{
  "hidden_size": 192,
  "vocab_size": 4096,
  "norm_place": "pre",
  "norm_eps": 1e-05,
  "tie_word_embeddings": true,
  "parallel_block": false,
  "init_std_up": 0.0241,
  "beta2": 0.98,
  "warmup_steps": 354,
  "decay_fraction": 0.254,
  "decay_shape": "sqrt",
  "batch_tokens": 16384
}
Each number is 200 + 30 x the weight over its row's rms, rounded and kept within 0 to 999. Layers, rows and columns count from 0. The size before them is the row's rms in percent of the matrix's.

# layer 3 MLP up, 768x192, rms 0.108, rows 282-426, columns 96-143
087,186,248,194,232,196,192,139,209,164,228,203,239,164,120,184,183,226,250,203,142,212,167,204,205,190,186,194,194,205,210,212,176,221,218,196,235,159,234,270,183,252,198,165,220,216,206,130,223
112,122,201,186,196,195,231,150,194,173,211,208,183,207,171,211,219,208,195,183,230,231,196,232,231,176,218,224,232,211,222,164,229,205,256,203,213,195,185,191,176,157,193,176,208,174,205,194,230
079,187,198,243,196,220,207,96,181,155,186,188,235,187,144,212,240,196,198,200,145,190,190,216,193,230,238,196,188,209,197,187,129,219,240,225,243,172,235,155,224,208,196,175,231,210,193,188,211
118,186,208,207,231,167,185,187,243,186,205,191,187,216,180,178,164,155,190,212,161,260,199,194,199,184,188,190,243,147,211,178,214,212,253,171,240,197,180,188,156,206,190,194,232,164,226,219,255
124,156,222,149,199,223,171,176,192,212,208,207,207,195,104,196,235,178,209,251,218,199,159,230,172,229,246,188,195,237,191,226,160,196,274,172,211,205,194,186,176,258,185,217,201,240,201,165,181
082,159,252,199,237,190,223,182,242,176,211,180,244,162,153,194,246,186,238,190,161,203,160,225,166,230,225,188,179,204,221,235,185,200,241,208,224,205,222,239,212,215,180,214,217,226,190,187,215
088,204,202,241,223,204,236,141,220,191,219,182,203,162,140,153,201,216,268,170,126,214,175,200,173,235,207,204,183,170,199,256,182,196,230,203,209,208,204,216,225,269,209,215,194,169,211,188,177
125,174,158,162,167,168,192,208,195,225,221,199,200,169,187,243,182,221,175,215,193,188,135,203,198,180,215,206,217,215,172,258,222,226,196,187,179,220,233,189,174,163,220,205,203,169,199,180,218
112,130,229,224,264,281,200,166,223,202,213,235,194,205,166,206,218,185,203,164,211,215,180,203,178,163,187,232,183,153,237,228,210,192,199,185,207,209,217,214,150,185,186,164,187,153,215,210,170
128,159,216,212,179,188,191,157,207,146,167,151,218,194,163,174,246,236,249,158,197,240,183,215,191,228,233,215,212,226,246,200,231,203,254,256,237,189,177,174,219,162,190,204,197,174,201,192,202
119,206,205,217,247,226,228,190,197,233,210,134,193,222,176,187,221,191,182,147,189,175,190,202,202,292,196,177,181,149,184,224,176,214,241,220,251,189,161,183,200,298,203,206,161,166,190,150,159
083,176,256,191,190,242,176,128,206,180,242,171,245,191,165,179,197,199,244,215,142,206,212,204,207,213,207,175,170,228,189,212,163,212,229,207,259,180,252,179,231,218,196,190,222,195,208,160,174
110,204,216,183,224,220,187,173,225,226,257,224,207,236,179,171,188,200,192,178,222,203,216,222,207,178,186,212,207,199,190,229,211,208,212,164,225,229,191,200,160,170,207,171,209,176,284,191,172
112,216,224,159,195,179,191,197,231,192,238,213,198,171,189,181,176,246,187,211,209,225,188,199,192,186,208,171,198,257,267,291,186,232,236,184,231,192,206,173,206,185,182,196,222,209,245,196,263
098,184,225,177,197,238,171,121,228,164,192,173,208,169,143,160,203,215,254,168,145,207,118,233,161,263,205,192,202,176,215,211,173,207,197,211,200,195,225,223,154,245,192,195,195,207,209,180,250
094,152,236,139,223,210,199,176,224,170,235,201,202,203,179,196,246,160,297,234,184,201,245,186,188,206,239,235,199,211,275,207,174,189,271,231,234,191,211,243,200,285,188,190,206,203,192,197,192
086,167,224,240,247,212,206,176,240,165,235,176,198,225,169,223,235,207,273,166,157,207,171,214,206,171,242,226,178,212,220,227,204,234,194,254,268,225,177,221,223,206,194,210,172,185,232,153,194
106,200,251,182,231,200,241,195,252,205,197,116,202,201,179,227,197,126,223,226,205,186,194,203,211,168,217,214,164,235,236,219,190,215,241,227,206,187,229,227,229,264,201,200,258,180,159,258,196
115,219,229,187,201,210,162,184,215,174,243,220,223,171,183,185,163,216,211,210,212,177,206,246,213,240,184,203,207,211,170,216,198,138,236,167,224,237,207,160,228,176,202,191,161,147,276,176,213
114,215,198,178,265,185,198,171,274,198,260,149,199,177,197,240,256,228,223,241,177,158,148,195,179,182,206,234,196,189,184,208,161,196,179,227,216,194,179,234,176,259,202,218,198,207,160,196,151
091,129,215,187,244,171,216,166,221,143,199,170,209,135,153,201,226,193,257,182,154,202,157,204,178,220,200,207,178,200,240,204,186,189,219,235,270,201,207,263,228,246,204,221,201,207,182,165,193
100,209,220,232,190,200,183,186,192,175,269,182,208,172,158,208,213,219,203,179,164,219,151,230,236,167,223,200,224,215,223,221,185,213,211,238,186,198,214,169,195,208,183,184,222,215,183,158,213
098,219,248,111,236,186,240,132,297,179,217,123,177,209,204,186,240,213,206,189,210,195,185,224,180,169,195,182,226,177,220,189,242,190,183,218,187,218,168,249,213,160,209,179,256,152,181,176,162
110,168,211,137,190,169,156,205,182,195,183,218,223,213,185,187,250,146,252,287,190,195,209,187,201,274,212,192,189,208,166,216,186,220,191,248,253,193,161,222,222,277,199,236,196,240,189,162,186
106,173,188,175,193,186,209,144,223,145,228,173,203,213,147,236,231,216,224,210,218,218,187,191,190,223,204,181,191,213,253,229,144,193,216,263,258,207,202,205,176,190,192,195,230,188,219,176,164
096,135,202,178,225,216,198,142,215,132,236,185,191,140,177,160,206,235,249,215,169,213,211,212,165,192,216,222,185,208,283,184,185,206,290,196,206,199,185,232,223,202,188,175,251,233,244,199,216
097,152,246,220,219,247,190,176,186,152,167,222,213,171,190,183,246,193,275,204,151,208,213,258,170,196,186,180,201,197,217,171,209,228,189,256,263,203,195,194,201,200,213,226,183,195,216,210,183
078,157,238,174,223,270,176,124,193,197,257,182,222,175,140,192,212,176,233,221,168,199,193,196,211,167,206,174,185,185,190,179,157,200,236,202,246,175,234,152,237,244,198,155,232,210,215,166,214
139,198,174,197,186,183,229,200,194,178,211,186,210,183,185,197,234,190,202,205,184,176,119,240,221,243,201,196,176,221,237,195,210,216,195,230,226,201,262,269,219,299,219,230,246,183,227,143,169
103,155,231,139,214,245,155,179,208,200,233,252,224,196,196,152,183,182,189,191,226,194,173,197,216,236,197,205,224,197,179,244,214,205,225,153,200,211,226,198,144,182,202,138,163,218,259,170,219
087,202,232,200,219,245,194,116,235,208,270,154,220,200,162,179,179,208,254,158,146,213,197,190,156,229,241,176,180,177,215,220,196,215,183,194,260,193,233,190,241,224,189,192,215,208,200,184,223
093,181,252,204,220,209,161,184,254,188,226,175,239,153,172,219,215,214,270,189,170,238,122,214,186,181,282,204,195,232,215,227,158,203,238,211,228,218,204,229,202,258,195,215,217,187,206,150,144
104,178,183,250,285,205,214,183,196,225,231,169,163,204,199,205,186,211,227,178,165,188,145,224,195,194,203,227,126,203,185,206,187,172,176,224,244,189,186,183,252,217,211,177,160,184,221,146,119
112,185,217,214,181,190,144,196,227,186,230,227,200,212,191,223,183,190,197,149,196,226,142,169,220,215,237,226,220,175,207,200,223,158,198,174,200,210,239,265,160,196,226,180,184,217,191,205,201
118,208,259,210,241,227,190,160,202,202,165,141,213,191,153,239,174,168,212,227,172,195,239,218,210,213,202,192,201,193,207,192,178,228,222,193,239,200,193,192,152,196,177,167,244,220,225,221,233
096,178,215,152,273,214,201,175,191,171,192,187,192,201,157,165,285,150,288,187,152,219,158,216,195,252,239,191,191,189,269,235,188,221,226,247,245,210,193,244,187,264,213,244,229,191,234,168,179
084,176,182,207,224,228,205,138,195,181,237,187,222,165,149,182,197,172,235,190,167,175,166,198,165,221,219,183,184,194,219,221,167,186,278,211,232,209,209,208,201,233,215,172,279,209,196,164,206
127,177,176,158,220,256,229,194,191,174,171,226,191,223,194,177,226,194,236,195,219,215,202,212,188,238,209,200,171,190,202,168,151,215,226,188,218,205,210,207,176,226,197,188,270,163,273,205,185
089,146,220,200,273,225,231,164,234,166,232,158,233,147,143,195,232,207,238,189,174,185,190,226,174,248,238,213,183,162,212,230,162,189,232,223,242,221,205,236,214,240,225,193,172,194,213,150,171
126,228,193,188,201,208,156,193,236,205,212,161,214,185,190,232,205,234,269,217,150,148,198,161,192,220,207,224,199,244,210,217,179,187,179,199,196,205,257,200,193,176,218,193,208,144,192,151,102
111,184,199,233,247,246,200,182,240,206,187,188,183,200,166,183,202,236,216,198,226,225,157,192,175,211,196,212,167,205,182,211,145,192,230,224,228,217,182,153,258,183,187,198,186,186,223,174,175
081,167,237,195,244,223,240,108,218,182,200,169,211,233,124,203,205,190,242,170,169,206,175,230,193,199,217,197,176,203,244,271,174,207,249,240,233,176,222,179,183,194,202,190,208,210,199,191,216
116,206,190,140,204,231,134,169,254,159,190,219,225,229,175,161,181,178,254,156,217,179,185,197,219,246,219,197,215,196,184,180,217,179,203,201,235,204,198,219,219,155,209,175,145,194,208,163,177
082,203,197,219,205,254,206,96,238,191,236,177,220,197,142,214,222,173,222,174,128,199,183,211,191,228,237,178,167,225,226,188,153,204,238,227,232,185,257,188,214,258,197,194,217,216,200,166,186
124,205,206,166,212,182,174,187,243,169,182,210,193,209,191,226,221,231,217,191,250,228,214,186,195,209,257,165,238,190,223,198,175,223,251,177,213,187,167,164,177,193,194,206,215,192,188,177,150
121,223,243,197,201,204,135,178,263,214,274,202,177,182,197,213,194,190,215,162,177,155,193,198,201,158,190,211,210,155,220,177,222,149,206,247,185,224,196,189,165,205,202,224,226,187,171,169,131
079,178,207,177,245,237,212,152,202,199,277,203,225,197,136,217,231,185,240,179,157,202,188,225,184,246,226,167,179,200,214,207,139,191,260,186,254,179,249,178,220,253,190,203,231,225,197,187,184
101,204,267,183,215,207,237,202,227,159,259,211,193,226,183,237,175,161,190,226,148,192,196,178,197,241,197,197,197,196,249,215,198,178,225,221,193,210,267,265,185,207,237,185,166,173,166,154,172
099,185,201,198,269,196,226,168,233,149,178,167,198,189,178,210,204,171,217,193,209,218,172,196,177,245,274,198,173,169,272,241,181,188,260,181,217,220,192,213,191,196,197,204,245,195,206,214,184
081,213,185,216,219,208,249,158,252,103,225,228,194,195,148,210,197,206,221,175,198,177,160,247,198,202,241,204,215,171,257,178,214,210,264,247,210,206,167,220,196,179,196,193,272,214,216,220,200
097,197,209,240,212,223,169,141,218,167,221,197,192,222,182,195,216,222,213,151,124,233,183,208,185,152,238,204,172,188,225,204,229,205,247,280,247,200,181,225,188,192,204,191,207,165,235,170,170
125,155,165,201,203,212,160,185,203,209,180,177,227,199,175,183,227,227,172,226,212,244,184,226,184,194,278,190,223,221,165,224,169,213,232,190,251,210,185,246,254,157,195,195,202,194,242,206,189
104,201,235,224,199,185,215,195,235,158,216,206,170,205,172,187,228,223,217,150,186,195,139,229,187,217,188,200,178,209,260,193,199,163,203,213,235,191,255,290,235,233,220,219,245,220,176,170,208
092,169,238,189,233,194,174,178,228,182,209,160,218,178,174,183,214,216,240,209,182,229,156,206,183,222,229,185,173,179,229,208,194,213,209,232,199,211,168,207,171,205,192,225,194,209,180,148,129
115,206,198,266,243,188,235,188,196,148,205,184,189,177,170,195,162,256,261,160,173,176,162,194,207,243,173,212,148,186,217,210,177,162,191,223,222,197,257,204,206,193,204,186,197,252,214,161,212
109,188,171,188,203,236,215,166,200,187,173,194,203,209,146,186,198,195,217,209,175,239,205,250,173,210,256,211,171,170,208,207,203,209,266,163,246,196,202,274,249,202,175,210,190,207,258,215,189
084,168,225,194,260,195,201,178,279,155,210,186,225,192,143,216,239,187,266,193,203,202,187,219,161,227,206,205,180,171,250,248,167,197,218,253,239,205,182,223,189,218,203,205,219,202,157,145,205
116,240,189,177,208,231,221,186,205,182,164,177,202,200,204,162,187,201,274,170,147,212,157,176,194,255,204,203,208,190,203,224,200,170,163,206,199,193,211,181,166,236,221,179,155,219,172,115,164
109,204,191,242,188,225,203,199,214,183,282,157,217,204,203,171,214,226,195,210,200,190,214,207,194,135,196,239,222,212,209,236,222,235,177,237,173,195,231,220,219,218,207,229,214,239,221,170,206
085,191,216,212,246,210,238,177,200,173,205,179,196,159,180,188,196,178,238,172,142,175,133,214,186,240,217,211,206,117,177,160,203,201,181,206,226,189,230,226,153,222,197,221,228,217,192,204,227
112,166,236,166,219,194,237,179,243,211,180,219,197,227,163,199,222,163,229,143,215,200,144,253,162,257,192,205,175,178,223,179,212,206,249,193,209,214,183,201,188,198,197,209,216,185,189,159,160
126,243,233,225,189,220,199,166,221,218,178,222,188,214,177,209,207,189,294,208,145,262,225,155,176,171,231,216,226,203,255,160,169,197,250,174,248,181,198,211,241,205,196,183,236,184,196,200,186
127,183,217,219,261,189,206,193,186,210,203,205,189,217,170,192,244,201,194,147,201,185,178,223,213,252,191,223,175,195,207,194,199,227,277,199,249,198,165,152,141,260,185,226,248,188,209,166,190
095,156,251,221,204,195,193,167,202,205,175,183,208,176,185,194,207,194,263,181,193,225,137,197,181,247,224,185,178,196,217,199,188,202,208,214,226,185,193,190,150,219,201,190,218,191,164,150,203
084,194,255,219,228,213,192,139,234,169,218,181,235,178,124,216,200,184,224,160,158,191,172,223,196,209,231,161,179,193,206,218,148,199,276,227,244,199,201,191,227,190,210,196,211,180,193,178,181
097,176,214,161,170,210,132,164,200,240,260,261,223,221,154,221,204,176,233,224,207,203,147,184,220,194,209,210,176,215,202,225,157,184,240,249,203,179,220,200,213,226,203,202,206,184,216,195,170
106,226,202,147,210,213,216,172,216,140,198,192,235,151,180,202,255,243,176,223,242,137,146,247,184,266,220,220,219,215,189,234,229,188,197,193,177,233,239,188,170,199,205,209,169,228,219,232,190
093,191,206,169,195,181,134,158,251,180,207,208,189,205,194,192,179,173,219,229,182,174,184,248,199,184,201,178,188,200,178,167,225,196,173,233,221,189,182,277,229,211,215,212,170,217,210,173,227
109,175,211,167,207,225,191,194,224,182,248,187,210,181,206,147,219,200,227,192,203,193,206,210,195,263,209,192,192,135,208,209,107,204,244,213,212,182,182,189,171,167,193,176,259,227,207,142,219
116,239,264,165,214,182,245,193,243,201,173,171,198,231,183,171,200,187,246,205,210,236,161,208,203,183,170,216,203,233,254,162,180,203,195,205,187,189,209,207,177,168,190,197,231,177,203,206,194
093,181,245,175,275,200,218,137,221,193,192,171,200,204,171,219,207,174,279,192,120,225,161,199,232,183,197,169,198,191,227,242,217,213,229,216,277,164,206,269,152,265,198,208,205,184,209,191,232
103,151,198,222,271,189,252,174,238,193,217,202,196,221,161,210,227,168,279,177,163,205,162,185,190,219,249,188,179,141,234,249,144,182,240,241,233,219,207,218,200,217,188,212,202,196,186,203,158
105,183,205,187,194,247,210,167,253,199,227,212,203,168,183,148,196,199,225,175,146,175,188,237,177,162,196,188,171,195,278,202,191,222,239,227,176,185,269,175,250,224,204,192,224,206,218,176,217
087,165,251,189,214,197,218,144,214,153,207,213,207,181,101,232,240,213,253,165,180,225,176,204,161,251,238,184,168,186,264,225,151,184,269,242,237,205,197,177,212,231,184,186,236,174,194,169,177
096,173,213,185,263,228,178,138,205,177,226,147,180,204,151,227,247,153,221,216,171,146,147,224,200,204,205,197,203,190,233,215,154,186,225,253,234,190,204,206,157,270,199,150,184,247,185,152,195
078,175,269,206,227,205,243,144,218,177,225,200,231,149,129,162,203,205,261,187,168,230,152,222,187,219,212,189,172,200,227,226,196,205,248,205,208,193,238,236,194,227,190,204,226,232,186,151,228
081,181,250,193,224,224,219,130,209,177,205,198,231,153,144,185,229,158,250,201,120,214,157,222,206,214,199,174,184,230,248,177,177,189,260,227,241,185,231,212,226,223,198,189,247,199,212,151,187
115,186,177,186,217,194,223,177,253,129,193,160,240,201,189,238,209,202,204,250,193,166,174,209,161,221,215,215,229,257,231,203,213,199,179,198,191,203,248,186,136,180,221,179,203,233,243,213,230
105,150,232,195,219,201,180,179,206,180,171,213,206,200,180,189,233,170,274,229,183,211,166,191,170,239,235,197,182,177,273,208,142,223,251,239,237,183,182,168,241,195,200,214,305,182,197,205,178
094,164,236,251,221,171,196,145,230,152,252,189,215,162,154,197,217,199,232,162,97,163,201,186,205,200,214,215,204,212,235,172,202,232,239,226,271,213,212,215,157,243,199,214,196,197,227,193,202
107,179,185,177,243,224,239,194,190,225,178,211,177,213,175,159,234,190,190,164,208,234,227,221,167,270,207,225,143,151,196,218,202,176,217,154,214,212,160,187,184,214,192,192,233,203,174,170,168
106,185,268,244,210,224,224,161,237,190,200,176,209,174,136,206,214,206,208,163,167,229,196,239,170,167,195,229,209,192,295,200,220,176,248,204,199,201,199,211,227,191,199,188,266,177,181,185,211
102,164,207,184,213,249,191,76,214,216,252,202,195,166,138,214,200,245,179,224,171,220,170,221,193,188,214,168,181,215,192,173,152,224,290,128,228,189,226,243,214,251,195,173,200,235,224,138,171
083,167,221,215,242,176,203,169,228,167,232,191,223,144,156,221,243,176,235,206,187,187,175,212,182,250,224,196,173,189,240,213,164,205,236,211,245,211,190,216,198,239,208,205,221,194,189,170,165
086,189,249,203,229,184,240,171,210,179,179,197,213,143,173,169,200,162,265,182,189,206,137,204,173,251,200,190,176,189,232,203,147,199,240,208,245,199,208,233,175,227,180,243,216,193,197,155,231
104,192,169,132,231,249,140,113,193,203,242,172,190,206,149,205,169,237,248,229,152,238,212,194,176,159,171,214,200,184,237,225,161,188,218,237,223,190,230,219,206,250,190,202,188,211,232,201,159
108,222,157,222,218,219,193,139,230,148,255,169,194,196,179,204,190,238,249,164,235,215,190,217,194,182,215,178,244,161,235,227,194,193,220,229,220,209,189,209,150,172,191,158,220,208,233,218,200
104,154,219,222,209,219,181,171,180,173,172,189,192,197,200,203,205,200,228,193,222,227,207,221,185,154,214,198,191,172,207,190,160,178,228,229,239,215,164,207,173,166,179,167,172,164,163,210,182
091,193,304,239,221,179,136,137,225,186,210,215,230,151,126,213,178,224,198,197,223,200,167,180,153,215,227,181,166,216,230,234,192,188,243,236,228,199,184,213,173,217,185,176,164,199,174,171,209
141,232,190,139,243,223,212,170,246,144,209,201,204,194,179,188,181,155,250,158,212,133,121,171,196,222,256,185,216,209,200,201,225,185,234,219,196,190,247,263,159,213,197,173,213,206,179,213,195
091,203,196,162,222,220,187,155,181,184,239,204,199,213,159,168,235,143,265,225,151,225,137,210,173,223,237,180,193,204,208,285,169,190,215,197,197,188,198,220,176,247,186,197,231,233,253,98,192
098,149,238,198,223,223,191,155,219,209,227,165,193,169,131,217,235,198,247,214,170,230,181,212,203,185,262,227,184,224,213,211,193,215,193,218,257,202,209,236,233,221,195,203,216,200,196,113,159
085,228,253,240,225,219,152,128,263,194,213,205,240,206,128,186,213,208,193,171,187,212,171,194,177,235,236,201,179,166,219,224,191,210,236,219,229,200,167,222,220,261,202,199,197,184,246,180,164
110,199,198,174,176,199,162,176,234,133,152,202,170,224,186,160,193,186,240,193,150,248,205,190,177,244,214,207,211,206,209,183,228,266,230,185,210,168,228,243,212,243,198,186,192,160,224,151,150
116,168,224,146,216,226,169,172,273,170,270,111,173,233,169,191,158,222,170,129,232,154,168,224,206,205,169,199,221,164,210,177,201,198,190,257,233,206,252,237,178,161,182,213,187,185,177,170,236
077,168,219,246,224,160,232,223,223,138,199,184,219,138,205,181,218,197,203,208,191,166,187,208,107,219,293,190,185,167,213,190,183,183,200,204,215,250,174,191,194,196,170,249,186,246,198,210,213
089,123,234,163,246,200,223,185,176,164,220,203,214,199,161,212,233,145,238,209,187,226,161,213,202,216,221,212,195,193,215,227,148,208,227,237,191,212,218,197,162,262,200,228,278,220,198,166,186
084,193,204,231,213,212,159,175,211,204,192,185,211,176,173,183,228,217,224,187,189,205,143,208,171,230,241,212,179,196,227,222,180,217,192,209,253,217,185,206,166,189,218,178,185,217,204,144,173
081,179,208,178,248,211,210,153,245,175,205,166,238,160,154,206,232,183,214,203,153,177,161,191,169,200,238,205,176,204,205,243,179,195,224,236,249,229,174,242,188,258,203,217,204,197,247,154,195
112,178,199,223,263,213,248,196,227,221,203,176,228,172,177,205,168,239,217,197,189,136,203,180,187,152,185,193,172,191,194,209,204,243,185,227,226,211,236,279,222,175,203,234,186,205,247,226,219
090,154,225,223,241,203,263,155,194,129,209,216,210,199,171,198,215,207,250,202,159,233,236,203,190,207,257,185,176,202,300,230,195,196,270,207,219,198,201,207,180,185,192,211,261,202,246,206,192
080,158,228,161,208,258,211,144,186,182,230,200,229,157,144,181,225,184,223,202,133,193,157,226,201,214,205,186,186,211,207,223,162,182,244,220,244,185,222,201,217,243,199,172,240,226,215,140,190
102,184,158,187,244,226,212,157,231,141,213,150,239,191,181,185,234,139,227,158,233,179,205,258,166,237,194,216,202,186,164,202,209,163,200,177,202,214,194,263,248,303,208,193,168,225,226,223,215
084,154,224,219,239,194,209,146,234,129,227,199,230,177,111,182,219,187,280,153,178,212,184,224,201,186,235,194,215,143,245,178,205,192,247,171,222,204,227,270,210,251,193,217,214,231,222,176,180
074,175,237,237,266,229,193,137,232,182,220,183,247,186,116,183,234,181,218,220,199,192,159,227,155,219,229,163,202,189,199,228,173,201,246,208,232,197,176,198,210,228,221,170,239,202,192,176,178
111,210,233,150,211,201,173,188,230,191,207,225,207,188,183,207,187,248,249,148,202,258,199,199,161,183,187,194,195,141,235,203,216,168,178,176,195,208,216,194,228,161,212,192,137,231,103,179,165
090,199,230,206,211,264,180,117,213,218,217,176,218,208,138,199,247,231,195,175,189,194,195,214,190,251,174,199,193,183,222,189,179,229,218,173,206,198,226,153,167,210,194,172,208,174,190,205,201
075,143,251,206,248,197,204,166,212,134,239,196,221,178,142,196,232,153,236,195,172,186,160,225,190,235,247,168,179,192,201,210,153,193,216,233,262,189,205,232,213,229,200,199,199,233,211,172,193
091,162,246,218,247,214,146,172,191,199,233,142,221,144,172,230,215,213,233,198,188,205,199,199,188,169,217,228,174,179,217,256,150,211,195,243,242,211,214,244,193,224,199,194,155,167,217,152,172
105,172,173,210,197,188,206,186,206,98,243,218,212,172,185,188,211,231,163,191,177,193,206,204,183,175,213,139,203,226,234,212,243,204,204,204,179,204,269,220,178,182,206,199,169,237,201,243,259
085,172,247,202,202,227,192,115,206,178,199,173,194,150,178,215,242,192,248,193,179,201,165,227,191,213,217,201,175,158,270,208,189,225,249,243,272,216,184,253,223,238,201,209,254,201,214,165,233
091,198,226,238,225,257,215,111,209,186,201,181,220,201,146,186,226,197,230,205,119,232,187,219,193,244,234,182,183,211,208,209,135,224,218,214,207,179,240,189,225,288,205,207,194,203,205,176,216
082,168,230,180,244,212,183,133,246,156,215,186,201,187,126,171,221,200,240,185,202,166,166,205,205,222,226,184,191,181,248,187,217,181,219,235,232,194,248,185,225,235,209,192,257,209,198,160,201
071,174,218,150,232,275,228,124,212,173,243,158,242,181,153,201,231,165,213,179,164,190,207,228,218,203,180,156,169,218,199,200,157,228,228,229,258,178,239,199,206,258,202,176,232,182,220,165,206
094,202,223,185,213,193,174,118,258,156,208,186,186,177,155,201,212,194,241,200,162,178,139,221,191,200,216,206,185,184,293,188,183,187,241,238,267,191,223,240,214,262,181,200,239,226,250,190,203
074,216,222,230,206,247,174,125,173,191,218,184,233,183,134,189,207,175,220,173,154,213,191,222,213,226,222,170,167,200,177,217,198,222,216,206,253,193,255,151,225,238,199,187,272,212,217,170,223
111,182,215,189,236,230,176,181,268,199,190,203,201,191,156,183,249,223,201,166,240,234,192,198,173,130,249,177,220,191,201,222,144,194,203,166,247,205,175,225,257,176,184,206,170,166,185,182,197
095,181,231,182,218,221,185,145,202,186,254,185,226,179,154,216,227,177,248,202,177,221,190,190,177,231,214,210,177,212,292,203,182,196,205,234,234,188,261,233,208,254,221,191,226,201,206,199,123
102,171,199,232,218,231,221,162,195,149,223,189,212,210,177,214,252,176,268,180,171,213,200,189,182,222,209,212,203,231,300,226,186,196,213,260,193,213,190,224,198,197,194,173,279,193,238,192,171
094,156,266,201,242,224,233,194,200,159,249,180,222,129,162,205,248,186,235,196,147,180,187,216,210,200,247,161,188,196,224,214,166,153,231,254,230,215,203,204,188,225,233,200,220,182,194,158,162
113,204,199,193,225,209,230,191,194,139,196,174,203,224,184,187,208,189,221,196,134,168,208,209,198,262,205,204,181,184,282,175,183,167,209,246,210,198,273,249,185,260,222,212,235,225,186,170,175
096,161,221,136,283,224,179,185,220,173,226,200,198,185,163,208,266,159,284,200,198,231,181,211,197,252,235,197,194,214,243,223,130,208,221,218,247,194,210,272,181,272,193,245,262,248,227,186,182
100,132,186,230,239,179,215,136,214,174,195,204,223,193,160,192,245,208,232,231,156,207,185,192,212,233,191,212,197,231,346,174,199,217,287,206,253,179,191,269,207,283,197,209,235,193,225,212,211
088,214,217,181,244,218,168,141,275,205,172,187,184,163,151,176,208,198,242,210,174,194,188,212,188,230,221,179,210,200,228,209,209,179,199,194,234,173,196,181,203,204,235,212,177,215,186,142,222
088,180,235,230,218,228,183,139,235,149,203,223,219,169,161,175,183,168,280,141,204,209,157,227,177,202,212,188,157,196,250,191,196,203,211,208,226,206,206,275,241,198,195,219,212,196,239,166,162
097,175,227,208,235,202,265,174,206,182,234,135,220,153,161,187,203,158,237,158,148,172,155,201,187,216,236,186,203,167,252,200,182,201,205,238,206,208,246,235,160,211,218,190,239,188,200,196,219
093,178,228,233,273,187,206,141,233,158,218,146,241,157,156,205,190,198,258,176,160,217,178,196,177,205,199,192,213,159,233,218,153,228,246,183,238,224,214,240,189,229,209,187,193,203,194,193,194
083,151,205,214,267,221,213,145,215,148,218,197,170,193,149,215,208,198,210,161,190,191,192,204,160,225,193,209,179,170,233,225,119,215,210,228,225,202,205,206,201,205,192,169,221,206,196,193,185
106,218,253,201,201,207,254,179,254,193,252,159,197,211,200,210,198,160,251,231,222,179,202,208,191,190,219,208,184,140,192,212,170,177,190,205,207,213,169,181,184,169,203,213,167,213,170,216,158
078,169,239,167,205,214,178,165,168,164,242,205,232,178,143,216,203,173,238,208,157,206,175,225,208,179,200,183,179,213,201,204,168,182,234,250,242,188,236,190,174,216,202,176,197,215,211,159,217
091,203,227,193,209,201,149,131,258,206,224,200,186,186,169,216,239,209,292,168,192,221,147,202,187,187,200,229,207,181,281,193,198,205,196,270,272,194,208,220,196,178,185,202,206,183,192,170,229
103,189,247,245,227,217,186,185,259,185,283,173,189,144,184,225,178,205,228,165,200,148,194,198,208,222,178,228,203,131,190,214,144,154,214,201,194,208,209,221,170,248,184,181,208,214,229,191,242
098,144,175,199,213,211,194,131,189,152,232,206,212,202,165,190,232,204,228,179,184,229,217,206,154,217,234,174,175,220,296,219,197,209,267,212,231,197,209,265,202,221,215,180,259,200,218,193,212
097,177,198,209,254,179,224,172,229,133,198,200,185,209,180,193,192,212,245,191,175,227,132,215,191,230,244,188,185,189,242,203,183,243,227,210,281,189,209,213,215,196,207,174,195,216,226,192,195
080,154,211,228,222,207,216,165,185,196,205,168,182,205,136,196,207,158,235,158,181,191,178,201,150,170,221,200,196,122,212,219,156,209,243,241,237,220,181,196,192,247,202,207,207,198,222,172,181
101,196,234,213,164,210,178,200,203,150,188,251,212,200,169,209,207,178,224,173,145,168,223,226,202,207,219,143,173,202,204,216,206,194,219,244,193,214,249,255,172,223,212,209,169,224,205,209,134
098,196,262,163,237,228,150,130,212,182,238,133,205,201,176,205,213,190,201,195,178,210,225,175,210,198,243,196,183,195,225,249,199,163,199,274,258,183,185,178,216,257,197,182,186,159,180,191,200
096,169,202,202,248,221,181,152,231,173,239,194,235,177,154,203,220,201,279,176,181,230,198,219,176,211,229,191,174,174,213,206,146,183,260,233,243,189,184,181,201,249,218,202,212,199,173,166,183
101,135,212,182,180,224,260,173,195,188,190,200,192,167,179,206,193,151,258,183,223,228,156,235,194,223,221,193,197,144,230,155,178,200,206,206,222,178,244,199,192,240,204,201,257,182,183,206,233
088,157,267,213,244,216,205,183,169,190,225,164,242,181,174,200,233,163,261,206,169,192,199,220,192,214,253,181,159,188,207,252,177,189,212,232,238,191,198,185,216,214,191,187,209,182,211,188,218
111,157,169,227,197,181,230,186,233,173,223,202,172,244,177,253,179,155,197,183,203,217,225,190,204,182,231,215,230,200,225,204,200,195,227,236,280,204,174,196,204,185,190,183,200,200,214,179,209
113,210,293,181,225,187,199,173,306,199,245,176,217,216,168,234,176,200,199,189,240,137,219,214,192,179,228,211,217,184,179,208,207,184,222,183,213,238,160,212,188,145,209,197,195,227,230,160,207
107,222,181,235,250,159,250,188,228,156,177,214,213,200,191,236,217,182,202,199,164,174,225,176,152,215,181,193,190,162,222,188,169,205,256,214,202,207,247,257,194,218,193,230,204,163,217,254,212
115,161,192,162,196,173,186,160,228,211,236,177,183,229,143,245,191,145,241,236,183,256,175,189,184,190,200,222,197,168,198,201,198,200,221,260,235,202,188,300,186,191,209,191,155,237,152,149,146
077,180,259,219,204,221,214,130,175,193,231,190,224,191,148,236,226,182,190,224,128,190,160,224,209,193,206,198,180,200,207,210,164,218,262,256,232,188,213,175,190,215,198,181,190,213,203,171,188